config.toml
intermediate_size = 832
vocab_size = 25346
norm_place = "pre"
norm_eps = 1e-06
rope_theta = 3910.0
parallel_block = false
init_std_o = 0.0
optimizer = "soap_variant"
beta1 = 0.95
weight_decay = 0.098
lr_head = 0.00819
schedule = "wsd"
max_seq_len = 1024
max_steps = 2907
dataset = "wikipedia_en"
Each number is 500 + 50 x the weight over its row's rms, rounded and kept within 0 to 999. Layers, rows and columns count from 0. Numbers have three digits each. The size before them is the row's rms in percent of the matrix's.

# down: layer 8 MLP down (transposed), 832x320, rms 0.13, rows 681-694, columns 160-319
# gate: layer 8 MLP gate, 832x320, rms 0.137, rows 682-694, columns 160-319
# up: layer 8 MLP up, 832x320, rms 0.136, rows 682-694, columns 160-319
down681 095:536393549452526502516520514484501534518526561430456467456435534453492484450516513455497492461416589474548526556522540507436440515509535527482414560532505517498562457471451393545495538441495479562489407469523523523595581465469501504511422468529463460628578473490512566403512456547480378529542515487524499554518534387447408452556538480401598572501547573431537454456425503548561574492492441425425521501486549539540491492472533447502568470457533351485447406484451543574553523544495444
gate682 094:517477557493510500480483441508502528571494467467558520426493479526481396507540460564494514505574481326428546459499520517408522583483495465573559515468474460505505479451533434480540470541492496467423546511537470424538503426613492505410562435438440520595539443416530421603573486472479574482457544494504529480543532425478493462489443576616500520527580600434481535520423487574528520505460421521463535487463391453422426512514430411544549444562533597524515527539443419531489486498506480
up682 090:473532402485517463508439528439496480503510537521497563539455551488495416559442524529565559521443539433520466434507550545477612552491498416450561571383465499538493532509520554542450609447518477598534503505554451528453521432458447476477455554399502471483524530541480536527445469496507566505514537496615448495540508539445538429448454568429584502492467513421445488505468464524504555492597513588583497513559440485532393456491531505499535615506521544461370563396446539554552462515495497
down682 120:530528500453559468481466499484555501504431545546543533540467534582508544517495482487471513477472466460507470544479487443622522580464519389421527463434516543460532475538494574490535508520468411455543445452537406500543570471551482556459430521582403508513540514493481498586511414521468518381496471538496475444582473509445452459424553491558491570474479512402435470450394466574447591462550430624551458618554498427539460515519538398516524564447469597477445475408507392476521480497489497
gate683 096:540480552520398534463490519503470463484478535542461443456555453609464535427468434493410474479519499487541518385399553510457546551468470541502521471503473461490556525539516479537505487475593493520519558476544437422427557533482583515446534505475452490451533510510519462458433524431580412490393521534473475446464512485450657462485530515565571453366435484399573450538560541519567486523573498578467519622477469552551455504482464402549428486437480559554420481521489475459584484543465442
up683 092:591463444593467488453591415518461524548518574522582481567428457467525444518508444477465534588505534505445390561519482475474513452444463535517474511571484466508441528562433454520583458491417523509463556452531473519512547576524454442471503437566570451521543502465531533547437454508559463477591521472533526576499450562498523448580533460489488461503546500517484536483472488528579477487458429441649499454503518412558478468495500498487503434476494496563521654482548393503432466573502510
down683 094:540562480545468482521563537448466567463416477505423453549414460589517572586478568472628533525459477460416433492617600522672423605491470482516467540515463495513456462529455496443511483444565491435524541487440531490525476451577434592535492539504444566511512494460472605496565489498514533480483506455536557537441547497540467394522544583500440528526473501412613459485538475560449594566530566504480566559547422516518550554445506411511423485486536473482418425517466453476618442512568415
gate684 093:551584467499545519469447570613461511562523527450533567555507470466470513444497447412487514442543511522492552467435517488512530537520525409473458437471504508503557556486499470498569489509483588566489557470383471474508443460450532531435546599481492467485532358572549331537465540508475463420486498486522542481500488492444470509483444527546473565445488533510459451498475468440583568558476450576373528419355508471552530522455561479455600502524499540485502491484520577518494513436561520
up684 097:490492547578480495488537487472516491472501513605498539597456430529452465387580534496483467425455565514572444550547411484577458544368495541464551495550472533466536536516549495483462469540516468520550539543458524549494460611545569484564517446535421502457530396522486456480578466567514406477528474389529453450459432477512401526504534562377579481431476501569520390551433419452599493514438553465435604498526395577485456588473528511439416541462550557519541548511476535484505527434533490
down684 090:545558523551444446497502604530548474534554532392525530484537484498435521484559476490442495513524538399537503499455559507385520472491485339480448473503402515467541486518589526557505478414489476539472526573542432591529574597456507536428495596426467476477504365462552522456399510544513541601522521526567466444506543565479466550473454431422458414364492452533463540523545458489540493486542486582529477526526570515502604490522512437518584443502513562453460524487495597484402486461548469
gate685 095:507529547586438514505471619538490441478513527517506400484516396451514489499492502482522546492428554565510469520508465494475530480489628558508547541412497520472509325571470627508430456511429480525473420562429591550515447548551447510467500408512504522529533504463460550431516526506511492528493472488479507500477447450497418560451506545435504439409526485549491553535521430413405518511530543526451454449452512502471558440486453546601465491352521508539481481394500592476466428515500530
up685 095:513450469560512609458544548432550577464542427545550584534527594583469414550384474464494481527583543490507508470455548515479500591527441531488442509504434504466449580576484539475547394505517476513446513551551473528455492373617513609516434391453531483468563457492433491517565509473502468443553491497528458479524492524503408461576500470467488533467578481485597442518552556493595464513473562521499405495484470519516442456466460400420568529543482475456505465519503510491514506426582474
down685 098:566488511519529468421469428458404455483490501461602490468496480541455487410574610482460531465437516513444416523420544410412484416473543461423543531563459417490533507472470525470563505542426534582473482508485529531520413597529533529463533545534487615582500440609419518459525458429433497508517473502503500432521411386525440562516550514523465423495464478494439511585525548534494493530514561461491483498444518544434453437474480512447458547487533530550496519388482523517426439493440417
gate686 105:503507428466503529601464506570489553540551504499423533420477478455444460497531613389534461497517533566543522484414501553612389552506508492433559464536476533564475566537479525515531499472502427508462523565506482507584426439544512548559492461472466410587491439439490575447455513522431463417515426468415461469498517471480533496543478544495568580528530460507572557439498474546506573541526463458459566545523451464502542533431521533552550511466558567495487541514462526421499479593413492
up686 102:532517483473516387371512532487501450476496497529543486461519535470609542484498420506373528439492520400463578463500485444348525463542519519647472522507522485467466520443509542487500524485422583415467580469445401492469526596488532489544511480582484522472435626573466505521504433452516420603486535533539553500568439539582446460564497462584570539534544610499486505497503493530563503581512433596472401493567581446543452509483469495478482442458554429549554544515450511481528580446589467
down686 102:480587524523506476579476442444452457511412530487518525436492425537504526447474510479441492512463517497499488553522479491492566587510558469442447586479508504474505480553582430582551472523511518461565455588532519612483397545611548517544485525569543606560526432486592466471529535584491516459502437529429423493505527561397516516483418558482464425475458472492432506553405477487465503527491505465518454469467425505430480394423466457475578567466485481523605588496488472481549460477521508
gate687 102:564509497480545527412479474441532464478447507502494491510484439525567491460589434559459400560571419353522420545550541505479515554523503411567464540578495575485463437473487492506505473491499414445367440472534532460415390450548565392459441316460428506509548515562459476487476409526521464565529513448501464547578423444531436528489454483466449476406485502396431451477535594439534511566476431562541510505464443430513508470555476448477493473516514547509490494497542551481510435536484518
up687 103:505458464484536539477512449437531510518448516525539511537457520538496504502537418492518494516511450471510479560460418520509487560480584472544463468570493569539546479491401530504561373401376527409503504458401455516548474455486426529406535391443444478525519475490532468430461417617488473496459481459606473477528502488616428479577535524544446468492533533441524427441563529430557595462520365524479456556508510480592536448477502461435470483488492521516575573472419486458454474543536432
down687 103:427554533575493471544461491437509526503559470515486526502445469478450419504506479485598480421438433569460465570399596535550469585466578432522476487496479461582498512479552446583537528497443476416408588485486545468521483554517589491514537528441553541485501552535546545450596433450554547567524504479481452477537434519452518464406474592556533530491410458441552509546472512445495466476528569468654497494442489570522519526521541540477447505534520478487529437540499574482547459479424480
gate688 097:502486470499576501466575592459489430450464496490501440466423464454547433518561498378460517542495455513508509566618524556456504576570436602532459409543518467501586512517518455559437476538513509460581508484431573555529483499557512553508434533562532491577551468464546464524541427485537431514464562534545506506464558571504587527457477471396528520472512514514478493544497541480518576484529553517536400499458406518548435451429449463491622523598509507470509485546478510470490483469374522
up688 101:527482471465426543407490458552503396515595544552524550516536437454469534489452561565503441528522438495550488508491443409611425483535544632570532386569383529494540517543638569448397523445516530506519531448592551506549540569540428387435500470520458449431500462588453498451507528478488506513553467519575427570442466451502598591505529518526541417547572463450553352451485458529433403534505509490505440470475556489449517514531583540443467570409501445501473408576517418490450487484558449
down688 097:494451404513482460545593463442495489478405531444588517511561471527537476455451471563486456486560478438543477493505408466546471401469592399527525536455408499542484504492430539527483465477520449531544546496529504527590497489522444517594451424547537530461466476519554472497548454522423404463496612575511409454585420547544517469429538560479518485549483536509544507560496491583453550426521531425527549480429372489488460475474412458496479529473504528419503462489497384530563489482516505
gate689 107:489492515541502585475503544502563563513536522585478466492580478489457535483512436556476516511500486475415499481563535518416442503496476519551547468553570471448544416532557446501461582435555626402501528488575527537528461493574529470537510414513593484375571553491525483401528532537471419475570633485448553549552490527543477524480540542591493474486541508445468403542541507514573587460501611523489462547485486526549467401519516524488498498573467400470537528504503451509542525450457532
up689 099:385529600522543369448514567529487594496439450532582524437517450445535504518501537462479444520453542467583532490444510493573519526602432429520486521538528604360504589478582595483487490488554536554498536498471430505518443516440494452519462515547565551539461586414507620487449490491551511524571483544582590461465502507457523485497593458572529532536452439546483515426450545525489569540493431446483459575551576511458590479525524573489503484583484584527472501477526537549550561463503496
down689 100:579503558510413410418469462462449394484553525445485566583454432468559537605502548514580529537470588552524490443428645510543448595510452503436502512443517576476519547442488472505531459528460539551576524529478465468444484459506446504497436494472496587628449508487543551424492455550495576586498408517558466492489508466513521499436396482477543494443474501553523517476480449474458523534514580568502549385385495546503510564443517446485536523429453518484522561435520503503467438453476428
gate690 102:548549461571431556427519529543492493461429556462480503564542466538546432505460543542427498557499500482426495572488590509490451491546462502584461563570485438584521428491442570554504532483517602592432483570499424455443645469481521533502507475485510502485496428457471475448565514476534596598643487607548479481488571483438511518532485450488486440502500526506476438434636579493457496588500512485475429511475480569445473513475511562514535444485514518495487487473492500503542537452495533
up690 092:481396471550490438486497488635483489505471529492432457573501554558469504510532511537508465610406550421516554452508554535560486491518492602604508444527496451409550418490423488494445543462503513476504603470493508418469546455533490453518530475450445455400547481502566427450468585550498536525505645513574545517541566482478564544545487509527528514509442497504415511467522498455454457571505542453429523467515490539478519575555551534503494498470505469480487614473511507513529453536515485
down690 096:491511605482542534528552429492463476526454515475526498521478457580495421479443515600442488565541485416513498554425464499514486505620513433496463467570524396526500517551508524544458543560495524528417418525495448451510485509474491512483593479529536445520465488500464463485514430498519530483429481490471436406568442611495504548480427590443480499483443473602405576475545575479585497495478478479531535606495426592584561623582514524406550485412588440534526518539490497438510504486652565
gate691 101:433509519485433490442470475502479509509430506481547458544479510529538508461587487399617469607508541453517532603474553562464451541516456573525581425503395509533573495443600513494515514570519554552497464417477556514492505506462462560479455497529478517515504553479588436552520437530480485486522459596517499348507521488516465539494481448461455525424488422475503535477527613512542605503571538511443471449528491557573506540404446414519465537422552547499540513470586508459427561579481480
up691 095:479460515585527512520548567477453593403601514566459500589557417494470472539527509560406502481497573519478458421547530502581518498510467400423523395497479487526456470484334552474424531467474527550539477559501563505472454492484442502491434483436455507571494447485508584421518568423526505496482495393464504584561539558418427624554377554490482585536543561414491504457470541557390493465468471508421539519470539462485468551445571547507500481563532483483470499534437504484459504436526520
down691 099:622494455499570474545464518481483437590620522539521564533471502561427529509513452470595573514596533554522513550452509402471440526513596541570602508481459443535573548519577465446571437514499546372476473530508518522468572444462497460514477401686540463521383464542518545491497447556409413489538478534488425499445537471536461461489490534482513414568496504508507460538571553478510542515502481468518483471523488556622522471445431379558522532507555462475492476453535571563412481518418472
gate692 094:538513513507588528584491510413547485460513452489487400479568556478552462431543538465514474499533469531524528571520457440483524580548433485458546433527423563475503480536458536531481566412494540476504567500454483506475445453482443405511478499437456464477516492506587559545515481459437496490449503460579488528528504526498538482438556517437412541551466415470478440595518534440460503461539514442505490567399541527511511390567471590422553477484465562533456428478499585441481471599455477
up692 094:583481493526499470555451444479562536485503622429455562516462547504453600497559517537481489450461530479555535558472490470521534457487496532493540541516359514504535501482521517447436514445593475530513509523522473490524523600488559495489439602482471503477516503475518375475513559460473418455462475473535546535451453495508504523610431508485528535463524540547504408563540606628464440494480451483543481383509463492544459428490477498598539518561387477495579511420457510481513511531484522
down692 095:401505514426519449438423477507479481521465472496479583530495505446600507453496504467528528555507534483488534447522448436515463423587503606478497554504591484474510538536466600551554511504449431444511467544543467453472428438458461578452415436548526506517530473471500417496452455585448476506471568413483442421497495489468554409544504467524541447467500555490635489512433516577530533498490531574409492464567475512474569462446551588465491495409462495526497455452401624519539551518444522
gate693 105:535548472501417519546550481442441385471544545408426400466417436486497525544484557481505493508524491552557486562541518446440584473496432461518456519437579506506480516465543531495474560503503439690549434485467484510433489564496477432517477465507472554560565522496466495473514494470556514468528509532447443531434470480462501436418514475615495478468582380378555513477580563551487482574448511438448459555423561433429508494482451461484392514526529532461453493490570556445430534530494561
up693 106:505523530508512484535507522522421530451565449412544473598534573444536539448458613461456477571497495536571412527493488504420485516496441516546527492504540476492501535504424502549524513479429555564603544538531458505526529530564489484552505475456439510542502473509411530460493519452415528437461585449414440571601559482463518469444447447588485477431495381410509536534511426561424546483423579568418447434511504450455558554531495406505450518465476457532576437500517485518492505556566505
down693 106:519453430572485520488480470405505475476482427528485487546445562523477442413481509531446493447450467479522415413457492431519394539524487526550491480601532488501538573460526474527477452558505471496485533539549561570493501433493501525503497485342542482531487456488430498534445457481481485502591405554599572491570608445496439472407510428467519566470468434490474455622540430518503550539547561526526461455577486505473423540459535481592503411496550605517497365633496560453508453467487457
gate694 104:473547379488504402529496510505497450556505538467462464534560495473471560561491601511463512530565425551588558529521567500410471514572448496462478522531488550533502521485512485575499524461408523470534473524537473517512531566440453555538496510365490492510453470486566535442468434568561445532447390485501437518410522447635412410523508493530524497514471521546431510547549579453481539554480508535512425511472426407519501316433533518506494540589407467553572466500559463500482466472557468
up694 107:440528573501512477482453531581583454515520500570466474553473398604458497589561403605454504456462400522493457571483511456487545518515468428438523516525517426586551575525524481560505579461433559465424579440509546484449505521387428564427473476448499517419474479545424489503526516509557505621485505522404527514494452489542491386584520506468565535505543476560476576563452518476449501470425510486447351507559480495497483365499541496464452494457464465541449532451596411481502527561579479
down694 099:602411563484513478534539514444548536545542493386534517526553430547548554464664494548541462430505529603427412513505461530415493520498477462507479480467587548533619519594562512581486517399446495453427563476532492412438547462464549465541469484421504455442536521487420506542458589679465502481408527469372459554496464468476417532503610423565558466474463454538552477550479502491521473387450452525491493458434517535514446435550510534490490499536520416516487561524524527471531476526494562